Part of a small language model's weights: width 256, 2782 steps.
Each number is 128 + 24 x the weight over its row's rms, rounded and kept within 0 to 255. Layers, rows and columns count from 0. The size above them is the row's rms in percent of the matrix's.

# layer 12 MLP up, 1024x256, rms 0.19, rows 958-984, columns 128-255
size [102 104  92 104  92  95  98 101 104  95 101  96  97  96 105  95  91 103 115 102 101 101  94  92  95 101 105]
[[ 80 156 184 159 173 130 131 134 158 100  89 125  86 114 141 118 134 122 105  81 106 135  83 106 127 130 165 101 119 101 166 133 127 161 143 124 139 141 118 153 135 123 138 147 128 125 134 134 152 156 134 162 178 130 174 138 135 138 108  98 122 180 160 106  94 145  96 160 125 105 131 131 122 141 133 146  92 122 119 124 124 147 123 133 109 137 138 147 171 118 148  95 166 127 160 122 118  97 109 118  85 148 158 126 134 142 134 138 119 125 178 111 140 133 124 142 133 144 137 118 110 108  77 115 141 137 127 142]
 [147 140 132  88 134  68 157 123 171 102 143  93 130 165 120 117 121 155 163 105 169 143  97 111 109 168 102 153 116 132 122  91 137  84  81 135 148  99 132 130 100 140 130 168 130  87 158 106 173 140 127 130 135 114 146 182 150 131 119 154 127 108 114 128 101 127 118  85 115 182 133 155 121 100  93 152 118 149  75 102 132  99 123 105 149 174 111  98 113 107 151 121 182 128  93 184 147 137 161 102 114 115 117 106 124  81 151 110 101 127 122 157 110  85 130 156 116 157  76 113 161 146 105 145 148 126 118 152]
 [108 190 142 130 139 157 153 141 191 112 143  56 148 135  96  85  69 120 141 114 152  99 128 193 127  96 111 119 165  98 166 165 143 108  85 196 124 148 124 106 112  89  86 125 126 136 137 130 160 140 106 116 126  94 137 125 128 117  81  89 166 151 108 124 154 117 106 115 139 131 103 117 159  71 131 157 142 136 131 145 133 124 111 122 173 164 124 116  95 115 130 115 168 111 115 166  99 114 146 129 133 112 122 141 143 113 119 147 131 153 114 159 125 129 137 138  77 149 184 161 130 160 122 153 134 122 113 128]
 [110  75 147 120 129 126 101 126 132 124 131 128 109 124 117 134 110 144 183 123 112 111 167 139  93 124 116 161  91 130 125 138 165  71  93 123 129 147 150 105 144 109 154 127 156 117 126 101 127 125 166 143 127 130 157 127 112 128 104 102 103 121 151 151 102 143 118 114  88 150  87 150 163 108 181 135 156 129  99 140 110  96 145 136 139  99 107 144 105 144 122 106 119 147  99 137 101 140 120 155 106 100 128 157 118 113  70 155 144 162 105 130 105 100 151  84 147 121 143 137 136 150 166 140 109 185  92 168]
 [154 149 162 146 117 136 105 105 153 135 107 167 112 126 104 164 159 117 145 145  98 145  91 131 135 136 119 123 138 175 117 122 189  93 128 145 156 170 128 117 141 135 129 138 116 139 111 117 139 127  85 150 107  44 132 125 161  78 158 140 138  90 149  85 133 171 168  99 134 117 102 131 170 155 137 155 138 145 138 140  93 114 126 126 137 164 143 135 144 121 128 127 139 111  89 115 164 132  95 132 151 159 113 158 156 148 153 131 103 120 110  82 113  93 107 122 146 156 144  75  90  99 102 129 145 130  71 108]
 [118 122 131 108 128 159 123 169 128 121 102 126 117 103 147 145  99 100 110 139 142 111 102 126 142 107 180 117 121 158 103  73 109 116 117 150  87 152 136 134  97 160 107 144 136  90 126 142 124 145 128 108 102 118 147 171 119 122 124 119  89 168  89 132 114 121  87 160 110 137 101 101 164 104 117 112 138 108 130  89 135 162 118 132 124 125 127 125 172 168 104 103 153 131 137  84  99 134 154 107  68 114 150 131 161 138 104 116 129 140 104 113 126 149 107 102 140 105 115 154 109 130 115 111 127 118 149 115]
 [167 148 148 126 176  92  84 150 124 131 130 112 174 107  94 151  94 124 183 126 105 133  95 119  77 113 122 127 125 174 160 120 111 152 173 116 141 156 138 109 157 128 110 105 137 106  97 126 116 131 130 146 121 121 173 150 141 151 165  96 146 154 184 123 104 154 114 118 154 122  84 141 147 187 109 106  85 109  80 159 131 117 143 156 126 110 136 116 124 148 150 134 132 119 137 134 155 135  93 120 156 141 107 142 132 132 162 123 152 149 101 135 136 133 119 143  92 145 120 127 153 111 155 116 135 150  76 121]
 [115  99 138 117 148 207 137 152 162 103 101 113 152 127 121  87 123 135  91 131 162 154 103 136 119 120 124 119 141 107 114 135 119 123  85 131 138 123 124 107 132 122 143 136 112 147 136  95 144 139 176 163 135 119 144 122 106 100 140 127 137 124 149 152 165 141 158 151 128 134 166 158 114 178  89 117  85 165 111 123 163 149 151 134 157 127  94 120  77 143 118 132 125 163 144 121  97 144 149 123 117 111 186 115 166 146 130  82 132 117 142  90 145 119 110  86 125 134 160 138 126 145 127 131 122 118 147 111]
 [157 122 104 141  83 149 139 104 120 133 122 103 128 126 107 124 112 111  78 124 122 102 128  95 121 149 110 126 141 127 140 165 106 135 145 131 137 153 110 117 138 193 170 122 129  94 127 169 142 135 174 110 134 151 117 125 114 154 179 120 143 177  81 133 145 141 185  91 126 108 126 142 116  99 107 148 111 174 140  64 147 153 123 122 119 112 157 123 125 115 104 125 131  88 135 124 128 110 118 121 115 109 154  87 138 154 137 102  97 152 134 118 128 151 144 145 119 151 144 103 113 176 124 134 141 108 121  69]
 [201  85 151  93 179 178 125 102 127  74 103 123 116 133 172 131 174 137 149 116 117 132 179 132 128 135 136 137 126 118  90 129 103 115  87 165 166 113 125 144 113 141 169 175 111 141 130 151 112 140 160 117 125 127  95 131 120 166 165 152 132 111 142 145 112 148 158 152 114 162 143 137 138 142 102 158 159  85 124 105 178 140  60 160 136 160 114 110 108 166 156 146 151 109 112 110 117 112 108 113 150 130 141 118 157 113 116 104 110 117 137 118 129 159 132 138 114 127 103 118 130 131  96 133  94  78 122 135]
 [110 137 143  81 158 157 135 166 113 115 121 115 131 105 128 103  96 105  97 143 134 162 133 133 132 134 159 153 119 190 135 105 104  92 145 154 147 122 179 127 110 120 100  95 120 153 119 135 162 153 132 170 102 156 115 130 136 124 129  81 148 126 158 151 136 149 121 119 105 116 114 125 116 117  64 135 151  94 125 118 110 112 138 107 100 106 165 134 133 157  96 142 132  96  88 103 129 132 121 113 116  85 145 125  78  99 100 117 126 118 105 138 101 160 125 125 122 125 155 112 140 130 122 156 110 110  99 166]
 [127 131 132 113 106  95 161 113 103 125 145 137 128  90  52 116 125 120 110 168 162 128 140 101 156 118 144 106 132 112  97  93 143 109 104 119  92 106 120 146 105 147 152  86 136 147 125  85 172 143 145  92  77 155 126 106 116 172 124  93 112  92 119 134 117 182  81 128 172 119 140 128 159 124 131 123 149 157 112 149  87 123  78 137 161 169 148 150 154 129 167 144 150 133 145 120  99 123 126 119 162 160  78 155 157 129 138  92 140 129 147 166  92 176  95 111 135 163  94 106 132 116 111 102 124  85 135 134]
 [145 110 137 110 163 155 131  84 125 116  92 148  99 142 106  95 110 184  82 119 113 114 139 115 125 114 118 141  97 131 129  96  91 161 146  83 163 116  89 119  82 131 152  82 148 134 128 137 135 142 114 155 126 100 108 112  80 125 130 138 147 120 118 131 167 135 133 120 142 150 146 108 110 141 138 128 127 115  90 120 111 138 140 151 156  95 142 157 144 142 154 121 147 103 151 164  95 124 138 142 101 100  94  84 140 140 134  95 115  92 158 138 148 100 136 123 122 139 112 107 138 142 124 113 106 162 101 100]
 [ 91 114 101 134 153  87 141 158  85 122 115 108 104 148 147 127 119 127 116 123 105 151 117 116 129 133 148 141 158 116 186 138 125 125 120 123 121 104 132 104 132 107 160 130 102 110 119 129  98  84 100 148 112 122 136 151  78 120 123 115 112 165 141 145 106 120 144 122  90 142 173 172 105 148  96 158 140 162 135 136 122 116  96 120 131 172 154 124 153 117 123 166 111 107 130 142 120 141 125 167 153 158 192 140 188 125 124 138 136 137 108 158 128 119 122  78 133 165 161 112 125 123 168 143 142 168  97 111]
 [143 166 139 133  99 152 132 132 145 137 100 102 129 126 127 130  90 116 128 144 122 137  84 116 148 182 127 144 142 149 125 122 115 152  89 152 137 189 137 158 138 126 122 122 131 123 101 171 100  64 135  87 135 108 105 114 157 102 137 118 164  98 104 158 136 122 182 121 152 146 126 154 139 159  92 198 106 132 114 127 108 172  82 115 134 146 144  92 123 140 116 146 114 161 172 113 132 144 103 121 147  84 133 132 145 133 142 134 131 120 157 119 155 147 174 136 164 125 161 137 109 122 151 105  91 139 115 129]
 [130 119  88 178 103 144 131  68 144 145 152 107 149 110 100 119  79  98 106 145 179 152 111 122 128 133 161 167 148 148 135 142 123 124 127  84 139 132 158 129 147 169 151 142 176 100 126 150 142 166  91 139 156 160  99 186 132  95  93 121 136 122 106  82 152 141 155  94 125 146 148 153 118 115 122 122 126 140 139 130 116 120 163 137 148 167 149 111  83 143 143 129  98 133  56 106 137 172 127 175 102 108 122 108 124 111  86 129 128 108 119 115 118 180 159 107  94 120 118 148 100 122 118 127 124 108 120 156]
 [101 176 148 152 120 106 140 115 123  88 131 153 151 130 107 113  94 110  77 105 167 117 127 166 105 152 102 150 144 104 163 109 107 117 142 120 113  77  91 139 119 136 134 104 125 157 140  94 144 120 147 129 147 114 176 134 125 117 133 149 112 143 135 114 128 136 146 137 100 116 139 130 149 124  99 112 121 123 125 126 110 154 150 174 121 119 107 102 161 104 147 115 171 125 133 161 114 169 127 179 116 136 119 135 162 159 137 165 145 143 128 126 152 146 111  91  89 146 112 141 164 116 126 170 123 119 107 119]
 [141 164 120 133  90  99  89 133 110 132 148  85 122 129 159 147 159 161 129 139 122 102 100 143 172 137 154 123 163  96 172 127 100 161 112  95 124 104 140 145 140 119 135 116 154 115 113 122 167 140 104 120  91 119  89 119 136 116 153 128 148 136 132 119 124  99 115 138 158  99 137 117 133 100 136 147 117 121 101 156 152 157 155 117 132 106 147 112 116 111 152 146  95 110 100 145 106 158 166 124 138 108 177 147 132 131 167  96 152 125 163 138  98 149 136 149 111 139 137  97 170 115 136 143  92 109  71 129]
 [160 138  99 109 160 130 127 133 177 106 131 105 112 141 141 123 126 173 121 163  96 130 124 120 129 169  90 113 140 122 136 153 167 149 127 104 114 140 128 105 150 121 154 148 120 133 110 160 113 166 141 167 120 135 100 161 135 146 146 160 136 129 113 112 130 176  76 126 122  72 112 119 147 136 111 177 154 128 168 143 150 122 117 113 128 103 111  99  99 146 142 112 152 126 162 142 142 114 121 186 122 155 157  93  89 130 138 101 137 180 162 101 119  72  86 159 154  90 135 126 118 127 144  91  98 160 128 141]
 [143 117 150 137  95 144 112 173 150 109 171 117 109 106 156 142 124 200 101 126 104 122 167  95 145 126 143 144 144 128 112 124 126 125 141 163 168 163 186 130 141 173 117 111 115 161 177  84 147 118 109 117 148 134 122 102 140  82 104 177 127 142 112 112  94 116 100 154 107 114 141 118 132 114 149 110 112  89 114 153 126 155 129 149 140 153  79 149 117  98 134  87  97 118 143 109 111 127 130 124 134 159  97 155 114 125 160  92 150 151 135 142 107 127 155 142  86 130 151 122  89 120 103 103 126 119 144 118]
 [154 102 123 123 154 143 159 137 166 116 136  87 117 131 130  99 150 137 139 149  88 159 128 134 131 169 155 136 141 157 131 126 145 119 118 104 138 110 146 134 125  92 129 108 141 109 104 127  85 149 114 125 134 134 130 157 147 136 100 166  98 135 101 167 136  99  89 134 116  96 109 137 129 156 119 154 116 112 152 118 128 144 109 114 105 164 141 113 109  63 141 131 117 135 134 127 111 167 172 136 135 153 139 191  90  83 107  96  85 150 173 142  98 108 145 145 111 169 129  89 157  90 127 171 132 157 134 122]
 [103 123 158 121  99 149 152 126 105 137 105 169 104 146 107 156 169 180  97 135 119 110 143 162  97 198 169 132 108 117  97 114 179 112 137 127  92 124 137  99 103 102 124  97 103 112 132 123 144 105 125 173  86 116 129 139 116 131 127 106 176 124 145 159 123  88 166  80 121 103 127 130 138 112 144 134 105 120 124 120 146  75  99 144 191 152 140 120 134 150  96 123 107 121 126 164 172 178 101 138 127 144 119 132 147 143 133  94 136 126 136 134  91 160 151 137  99 165 182 134 135 139  90 128 115 157 149 112]
 [150 127 143 135 155 121 152 128 133 138 145 178 153 166  95 151 158 100 163  94 165 153 125 114 121 147 133 113 117 160  96 140  86 143  65 125 110 125 123 125 163 112 143 146 128 172 127 130  95 146 133  97  96 126 106 146 118 179 108 128 146 112 150 121 130 111 101 101  87 117  92 127 157 133 125 120 108  98 116 182 108 129 126 146 129 126 131  90 140 106 106 126 143 126 112 125 139 128  89 119 149 152  99 112 162 159 140 152 141 105 161 102 112 133  93 138 139  89 128 124 108 181 129 158 124 139  92 117]
 [135 119 134 110 130  81 105  93 104 147 137  96 155 101 113 147 153 182  78 117 105 122 128  85 160 175 113  91 135 124 134 121 134 115  83 142 118 120 128 106 113 122 148 125 109 170 171 149 145 184 130 132 130 107  93 118 100 131 133 151 121 107 107 119 176 158 127 152 134 112 115 126  84 118 123 103 120 115 130 137 112 136  88 132 145 142 168  92 122 114 160 101 144 155 136 102 119 165 136 163 158 130 135  98 157 140 104  98 106 135 155 116 159 139 145 163 172 160 156  81 133  98 142 138 134 122 134 154]
 [ 84 154 117  99 119 108 115 121 149 156 134 136 150 149 112 161 114  97 140 139 101 111  90 159 138 140 146 151 109 102 116 139 144 180 105 116 152 115 137 121  72 124 132 125 142 171 123 148  75 173 119 154 140 152 149 131 114 113 131 131 120 126 118 132 132 145  96  64 157 147 100 152 156 127 158 157 104 152 151  91 142 162  99 100 162 124 166 147 101 103  96 140 148 142 191 101 178 181 121 131 118 132 161 115 120 141 159 138 125  93 118 135 145 156 115 134 115 131 134 115  89 145 114 132 118  97 137 130]
 [127 113  98 113 136 138 131 118  93  97 153 101 138 121 147 102 134 166  39  90 153 119 130 119 146 151 100 123 121 138 149 153 117 122 121 112 144  98 127 138 118 176 124 164  92 135 132 171 221 144 152 161 113 130 132 113 164 125 145  78 117 142 139 122 109 116 167 143 124 116  97 138 131 121 180 135 150 151 149 143 183 120 101 107 105 118 161 137 123 147 157 138 103 155  88 125 128 144 116  85 117 102 153 151 128 104 121 107 105 141 119  89 139 115 113 160 138 168 147  41 132  99 134 134 177 103 138 127]
 [185 132 107 143  96  95 165 149 122 124 102 133 150 161 150 113 118 161 125 116 109 142 163 118 101 126 134 105  79  94 146 124 146 118 137 150  96 124 111 152 151 119 114 100 112 115 138  72 123 115 130 120  89 108 130 136 182 135 110 144 140 121 173  90 104 188 102  73 109 138 112 123 135 141 148 119 156 157 192  87 142 116 159 166 136 178 111 172 107 142 169 149 106  66 146 143 115 116 117 119 161 108 122 133 108 104 142  91 127 145 114 135 131 123 118  93 148 113 109 109 134  87  82 141 149 123 114 140]]
# layer 12 MLP down (transposed), 1024x256, rms 0.199, rows 958-984, columns 128-255
size [ 96 118  98 103  97 103  95 101 105 100 102  91 102  91 114  91  91  99 120 109  95 100  95  93  94  99 113]
[[105 109 147 113 154 130 150 176 153 153  73  98 145 134 157 131 136 144 126  94 135 133 143 137 136 115 176 156 120 103 129 187 154  91 149 108 116 148 139 141 153 112 126 117 102 115 150 111  99 149 170 110  98 127 135 158 138 142 112 112  94  93 119 101 136 116  81 134 121  92 138 162 145 151 174 130 152 129 133 130 114 138  83 122 177 118 150  99 114 106 105 114 176 127 128 134 118 149 118  76 108 117 136  76 105 134 134 111 116 138 125 112 132 102 173 139 131 118  83 150 135 118 132 165  97 139 139 125]
 [107 132 182  97 166 110 131 164 125 129 157 120 142 121 147  82 149 131 142 118 140 130 116  82  93 103 150 160 137 160 132 121 158  89  96 152 131 121  85  98  64 146 136 152 137 142 138 112 114 126 128 144 145 116 133 117 161 120 164 174 122  95 156 116 104 142  76 162 129 138 169 174 130  97 129  94 116 149 132  96 174 105 131 158 123 174 127 116 108 133 122 158 134 136 109 154 166 143 130 108 167 116 129 107 121  85 124 135 121 127 124 153 140 116 139 137 130 161  98 141 145 112 117 195 102 164 160 107]
 [137  89 111 150 122 106 138  95 109 127  93 183  98 140 164 112 155 104 133 103  95 174 101 132 105 168 105 141 108  90 129 104 126 103 116 137 114 110 127 159 118 158 175 122 157  93 115  68  81 104 126 115  92 150 151 148 131 139 128 131 171 106 140 149 138 133 135 129 120 152 162  92 130 120 144 143 121 131 176 107 114 104 148 112 116 143 111  97 115 122 148 128 157  92 130 124 121  93 110 148 123 132 166 120 174 144 172 143 160 125 134 115 127 118 173 190 120 135 113 122 105 146 144 103 159 140 136 114]
 [ 86 133  94 161 118 114  82 170 154 122 151 118 136 139 123 139 120 132 164 125 119 147 157  73 158  82 163 121 152 133 115 146 119 103 129 145 154 133 117 105 121 100 123 114 128 132 121 113 146 120 118 170  99 156 107 144 127 101 161 119  98  71  95 135 135 122 135 177 127 144 168  65 140 134 128 132 104  83 152 150 135 150 104 129 122 151  85 139 127 112 110 103 122 187  75 128 154 134 149 100 136 104 109 136  80  94 127 142 137 164 134 146 140 124 134 162  98 129 150 152 127 128 111 160 137 155 144 135]
 [106 124 103  95 163 134 141 123 103 185 101 139 142 128 108 113 145 119 115 147 162  98 179 129 136 153 108 108 139 135 107 113  83 137 142 142 117 136 158 133 138 125 116 122 144 101 146 116  68 140 140 119 118 110 109 152 116  80 104 143 123 165 165 132 166 126 159 163 139 119 143 107 119 159 137 107 128  85 107 140 149 118 142 122 156 135  97 110  82 141 108 110  84 129 139 128 158 130 157 138 136 123 104 159 124 148 120 125 136 150 121  91 170 126 146  98 153 125 124 126 127  55 112 152 107 157 159 144]
 [124 102  47 107 113 154 148 113 167 121 136 126 122 163 125 118 140 108 135 121 131 103  95 124 141 146 120 143 140 125 158 140 182 155 123 159 116 152 123 128 139 144 132 139  83 124 147 126 120 110  93 137 157  94 130 178 150 142 110  89 167 100 111 130 173 145 154 125 142 108 148 140 145 145 107  88 114 151 148 159  89 118 109 114 123 137 137 173 145 133 108 133 189 161 132 116  85 110  86 159 117  92 157 126 144 140 155 101 137 134 108 142 110 128 130 132 163 151 145 145 121 106  90 106 144 114 122 161]
 [110 157  97 151 120 143 144  84 102 160 153 159 139 159 120 136 143 115 144  92 132 134 117 127 141 124 171  97 119  97 149 138 105 137 149 123 123 147  89 125 129  51 174 159 112 100 113 189 116 158 133 132 150 104 108 156 104  64 122 123 108 156  73 154 110  94 151 157 125 113 147 119 138 121 129 140 139 116  98 105 141 136 146 144 144 113 127 161  93 139 107 130  98 118 134 129 118 119 110 142 126 133 133 145 130  92 144 106 153 143 145 106 104 166 162 129 175 130 158  99 132 122 133 122 102 117  81  99]
 [118 132 106 144 161 160 114 134 147 105 156 144 106 113 137 132 107 161 135 158 150  74 151 107 163 150 100 165 114  75 131 102 143 135 119 142 106 150 130  95  97 149 153 120 111 174 117 133  90  70  83 144 107 132 127 150 108  77 120 111  90  85 118 116  95 105  96 100 135 131 143 115 136 137 141 136 110 133 124  84 149 114 126 161 122 141 129 157  96 123 137 167 142 136  75 162 148 146 112 128 138 141 107 141 121 165 129 154 115 129 136 111 140 133 138 155 128 127 102 162 140 102 143 151 148 133 167  61]
 [136 105 169 150 131 144 114 156 114  98 176 108 180 140 144 154 143 116 114 112 103 167 118 121 155 157 146 170 135  87 172  95 141 135  88 142 148 146 116  62 162  98 166 107 123 148 145 135 133 121 106 133 138 106 132 181 166 104 124 169 100 132 189 128 120 164  97  96 125 142 136 111 161 135 145 118 100 152 133 144 113 138 163 130 135 189 104 124 137 154 147 139 155 109 148 141 147 129 111 167 131  94  98  99 116 117 124 120 116 132 164 132 136 135 122 154 154 165 157 111 107 121 122 136 145 139 132  94]
 [110 113 141 121 116 158 129 111 100  93 101  87  92 131 160 127 146 151 124 101  65 110 129  94 125 102 118 125 143 146 139 121 145 135 121  95 129 152 157  97 116 114 102 116 120 102 124  97 142 138  85 126  79 127  94 111 146 120 120 146 101 114 113 127 142 107 122 144  98 159 183 111  99 141 126 149 126 163  94 130  83  97  98 159 104 108  94 141 132 138 146 137 103 135 143 124 108 101 116 143 164 109  80 134 144 156 112 134 136 192 144 125 131 151 116 126 113 129 120 205 126  95  98 129 160 111 114 142]
 [102 144 129 172 106 103 114 159 171 110 135 156 141 119 167  77 126 112 138 111 116 116  75  78  82 153 104 105 136 123 102 147 126 153 130 125  92 131 127 129 121 166 159 129 158 139 134 129 112  83 157  91 115 125 145 153 117 115 111 150 146 101 180 102 149 111 158 136 118  99 118 104 127 158 146 132 140  82 135 165 131 124 120 161 114 140 141 114 151 141 125 106 145 179 117 137 160 135 100  85 166 114 110 163 144 107 158 126 123 127 161 128  95 127  95 117 116 127 144 153 146 130 127 137  99  92 161  77]
 [107 160 133 119 160 120  92 171 145 122 157 104 150 170 182 154 137 136 131 131 103 144 100 164 114 124 119  97 138 152 115 170 164 105 162 135 128 113 123 112 130 109 118 160 133  99 139 137 103 101  88 150 134 140 131 149 199 111 102 128 131 184 152 101 132  89 123 108 126 148 106 141 142 156 136 132  97 117 136 141 119 144 142 116 138 106 117  99  97 126 111  97 122 100 125 132 117 153 147  99  96 133 182 144 126 150 138 129 203 152 131 151 136  99 133 137  86  86 180 165 154 167 143 110 119  74 140 130]
 [145 107 121  90 118 119 125 122 141 123 153  72 113 139 138 191 167  88 161 156  95 131 119 106 119 158 147 136 118 130 123 142  73 134 144 129 112 140 126  87 157 138 141 132 152 146 130 136 104 128 156 136 167 131 100 133 145 135 110 162 119 144 130 118 102  98 137 173 136 153 134 111 132 149 160 146 101 117 165 114 131  98 119 110 160 122 145  92 128 160 123 142 137 125 115 105 139 160 149  89 123 122 137 145 139  96 147 127  91 162 139  99 183 161 111 148 129  92 138 151 103  87 133 117 176 136 167 162]
 [172 175 121 128 105 133 142 117 119 163 148 145 159  99 112 117 146 136 142 116 101 116 152 167 101 120 115 144 114 110 123 141 114 122 110 147 108 124 124 101 121 123 141 155 125 102 147 115 134 185 151 147 149 143 115 126 116 160 128 173 147  89 120 143 131 128 113 129 165 152 123 109 143 107 169 137 104 111 154 136 116 145 157 113 146  94 123 125 170 110 113  97 147 158 124 127 117 119 107  73  91 146  87  87  89  92 155 131 116 144 156 128 125 115 163 172 102 109  99 131 127 140 119 124 153  78 197 115]
 [129  71 139 130 144 136 191 164 127 165  89 103 146 163 171 126  97 103 158 126 170 117 167 132 150 139  99 145 116 149 132 122 127 104  80 133 102 137 138 114 157 144 117 151 111 146 111 148 124 112 143  95 166 110 114 105 142 117 101 151 125  96 157 134 127  79 132 149 113 117 166 150 113 132 143 157  88 138  92  99 141 121 167 113 113 155 116  84  88 151 117  95 148 106 153  98 125 105 177 100  62 108  97 114 122 140 131 152 143 135 131 116 140 119 121 154 175 114 143 135 130 159 111 122 142 110 119 109]
 [173 151 147 129 112 125 152 107 132  78 147 127 144 131 147 152 151 108 164 151  96  65 147 124 120 122 118 129 168 141 151 135 132 158  84 161 125 165 139 100 114 120  94  93 106 128 132 127 133 142 134 163  92 148 117 107 110 105 175  88 106 139 159 130 135 137 114 188 170 112 138  79 163 120 132 127 174 105 125 105 161 155 146 128 126  94  88  92 111 134 120 110 142 135 157 130 130 137 154 127 143 156 151 155 124 138 105 139  86 114  93 123 148 105  88  99 152 122 182 129 127 142 133 169 116 145  99 133]
 [105 118 101 149 158 108 119 150 103 157  70 121 163 137 160 157 158 103 168 116  91 164 133 137  81 113 137  90 142 139 123 136 161  97 119 121 144 161 124 127 105 154 137 137 118 107 124 145 139 142 138 109  95 155 167 104 138  87 114 114 120 126 130 111 147  99 106  97 147  94 161 133 106 185 142 150 112 109 117 142 129 101 181 108 135 132 152 134 137 168 126 109 163 155 122 160 118  84 134 106 142 132 128 110 166  96 116 148 111 112 128 130 104 160 109 110 184 129 114 108 140  98 152 107 118 115 118 124]
 [131 136 130 123 127 129 109 110 135 137  88 135 114 100 118 128 169 149 118 127 128 118 105 136 121 138 125 124 107 125 133  91 165 118 104  95 144 175 115 145 114 150 116 164 168 176 132 116 147 149 136 137 146 144  96  88  85 162 113 145 112  97 150 137 126 116  82 150 130 141 186 121 128 103 108 129 138 127  99 154 139 133 138  84 163  92 103 106 165  99 149 107 115  95 130 148 165 140 130 137  93 143 130 112 153 129 130 113  99 170 125 141 128  87 163 150  95 122  96  88 166 116 125 177 148 114 131 127]
 [102 159 113 135 139 143 154 102 120 101 112  81 150 125 106 127 130 184 156 140 124 113 137 132 142 140 116 136 143 132 160 153 120 153 143 109 127 176  89 139  87 106 128 151 114 142 148 194 112 130 148 163 128 182 135 131 114  99 120  86 121 112  83 126 156 165  92 140 125  97 143 117 122 112 130 158 133 157 135 140 121  85 163 127 117 121 113  85 164 146 124 145 136 151 119 113 155 169 115 120 113 150 134  98 157 149 117 102 113 133 132 135 138  75  97 134 168 116 129 130 133 109 145 121 119 146 148 129]
 [124 101 109 123 125 140 149 132 180  83 163 135 110 180 119 107 116 141 137 102 114 118 149 149 183 149 128 131 125 117 125 119 161 116 102 120 135 122 143 120 120 141 138 173 110 191 126 138 113 148 104 143 121 182 102 143 137 160 154 116  92 119 168 114 101 105  86 132 144 123 146 140 126  87 134  80 142 101 138 138 107 108 161 151 134 182 117 164 127 134 156 122 139 104 117  92 124 112 143  86 166 140 108 141 121 134 123 116 112 123 107 121  93 131 152 107 124 100 115 100 169 176 121  95 137 146 158 156]
 [ 62 139 139 160 139 126 188 110  87  92 129 170 136 140 111 164 126 123 131 108 168 109 148 126 157  87 125 134 148 110  73 157 101 150 152 142 154 148  99 148 109 121 146 133 126 151 104 176 141 137 127 139 149 103 130 103  81 116 116 132 126 119 175 149 171 112 138 111 125 137 112 148 111 109 155 115  93 150 140  82 162 125  87 160 172 101 105 191 114 172 114 139 114 146 126 164 129 103 124 112 156  88 111  92 141 144 156 128 131 134 139 146 125 137 140 139 135 114 116 124  94 136 133 112 109 129 133 151]
 [129 170 117 101  76 133 117 159 148 121 118  97 119 107 174 108  90  96 132 136  95 155 118 127 141  83 116  85 118 133 172 127  59 135  94 140 158 169 151 128 145 144 136 161 149 162 131 126 111 142 139  99 117 154 135 138 152 141  66 127  96  73  85 100 109 158 125 142 114 164 113 133 120 143 125 132 153 134  91 113 108 168 145 114  90 145 128 147 130 102 126 111 140 104 131  97 133 108 145  98 110 103 148 130 131 125 104 135 131 133 163 134 125 118 120 140  89 126  84 136 110 106 141 128 147 119 123 123]
 [140 145 107 162 133 131 125 146 128 145 161 115 113 133 141 109 131 112 136 119 110  82 138 159 103 104  87 123 172 132 151 116 142 126 164 129 134 114 123 112 127 158 130 122 175 138 131  76 157  81 138 176 117  81 120 100 135 121 148  89 115  98 101 121  94 158 105 198 143 102 127 166 128  99 116  78 145 121 105 108 137 132 113 148 150 139 156 155 133 121 111 165 136 160  96 104 153  90 162 115 134  65 124 132 143 125 132 108  88 106 136 116 170 138 150 137 122 138 128 115  99 186 153  94 144 139 107 164]
 [148 132 135 121 161 124 107 138 108 124 147 138 104 127 111 128 125  98 116 131  95  91 154 122 108 117 136 122 128  97 114 123 104 103 138 144  74 115 120 152  98  97  82 162 123 114 137 141 111 141 142  72 122 145 162 111 151 135 115 143 135 128 132 123 123 100 192 130 135 137 176 114 156 117  93 135  93 136 124 129 113 152 134 143 106 129  85 165 136 139 115 119 163  95 113 143  98 111 125  91 102 118  91 142 109 154  82 152 131 137 115 124  48 147 129 116 108 126 151 123 137 120 156 149  99 127 128 141]
 [137  91 151 128 104 131 117 140  89 100 103 152 156 119  86 107 145 159 143 122 132 117 124 123 104 106 135  92 103  98 121  99 140 102 146 137 146  99 144  89 132 144 126  98 129 122 171 109 120 144 124 158 120 140 131 117 129 150 127 118 123 113  90  99  91  97 152 122 113 102 130  84 147 139 140 134 117 149 159 118 116 119  99  93 111 135 124 101 128 149 168 115  91 133  92 180 149  98 143 118 124 130 141 152 102 167  89 162 126 139 143 108  81 104 114 127 107 161 177 167 100  95 154 113 134 126  92 107]
 [150 153  98  88  86 152 134 119 100 133 120 149 121 125  87 101 108 138 147 142 117  92 110 152 111 156 141 110 129 170 139  92 138 118 134 152 143 134 134 129 157  69 138  95 172 124 145 128 142 192 110 123 131 138 125 130 111 136 145 158 131 109 176 143 167 115  77 140  98 187  98  94 125 120 115 154 138 127  78 116 111 151 120 133 158 102 108 114 135  94 152 139 132 105 104 111 121  92  98 150 127 121 126 115 158  87  92 135 122 152 125 111 158 176 128 112 126 113  93 138 128 163 157 130 102 106 134 120]
 [108  88 150 138 151  84 145 165 137  73  92 133 164 130 178 112  91 145 108 130 130 133 151 124 151 116 194 150 121 137 148 140 146 136 104 146 167 112 142 132 132 148 146 114 150 116 125 127 151  83  95 112 159 144 118  80 150  87 172 103 135 124  60  89 156 112 114 152  85 105 126 150 132 125 154 141  96 101 110  99  92 119 171 162 139 163 161 103 146 124 165 123 123 149 139  96 101 102 133 109 101 122 148 127 152 149 115 125 142  93 121 146 101 110 136 126 116 159 109 131 145 118 156 125 133 137 104 114]]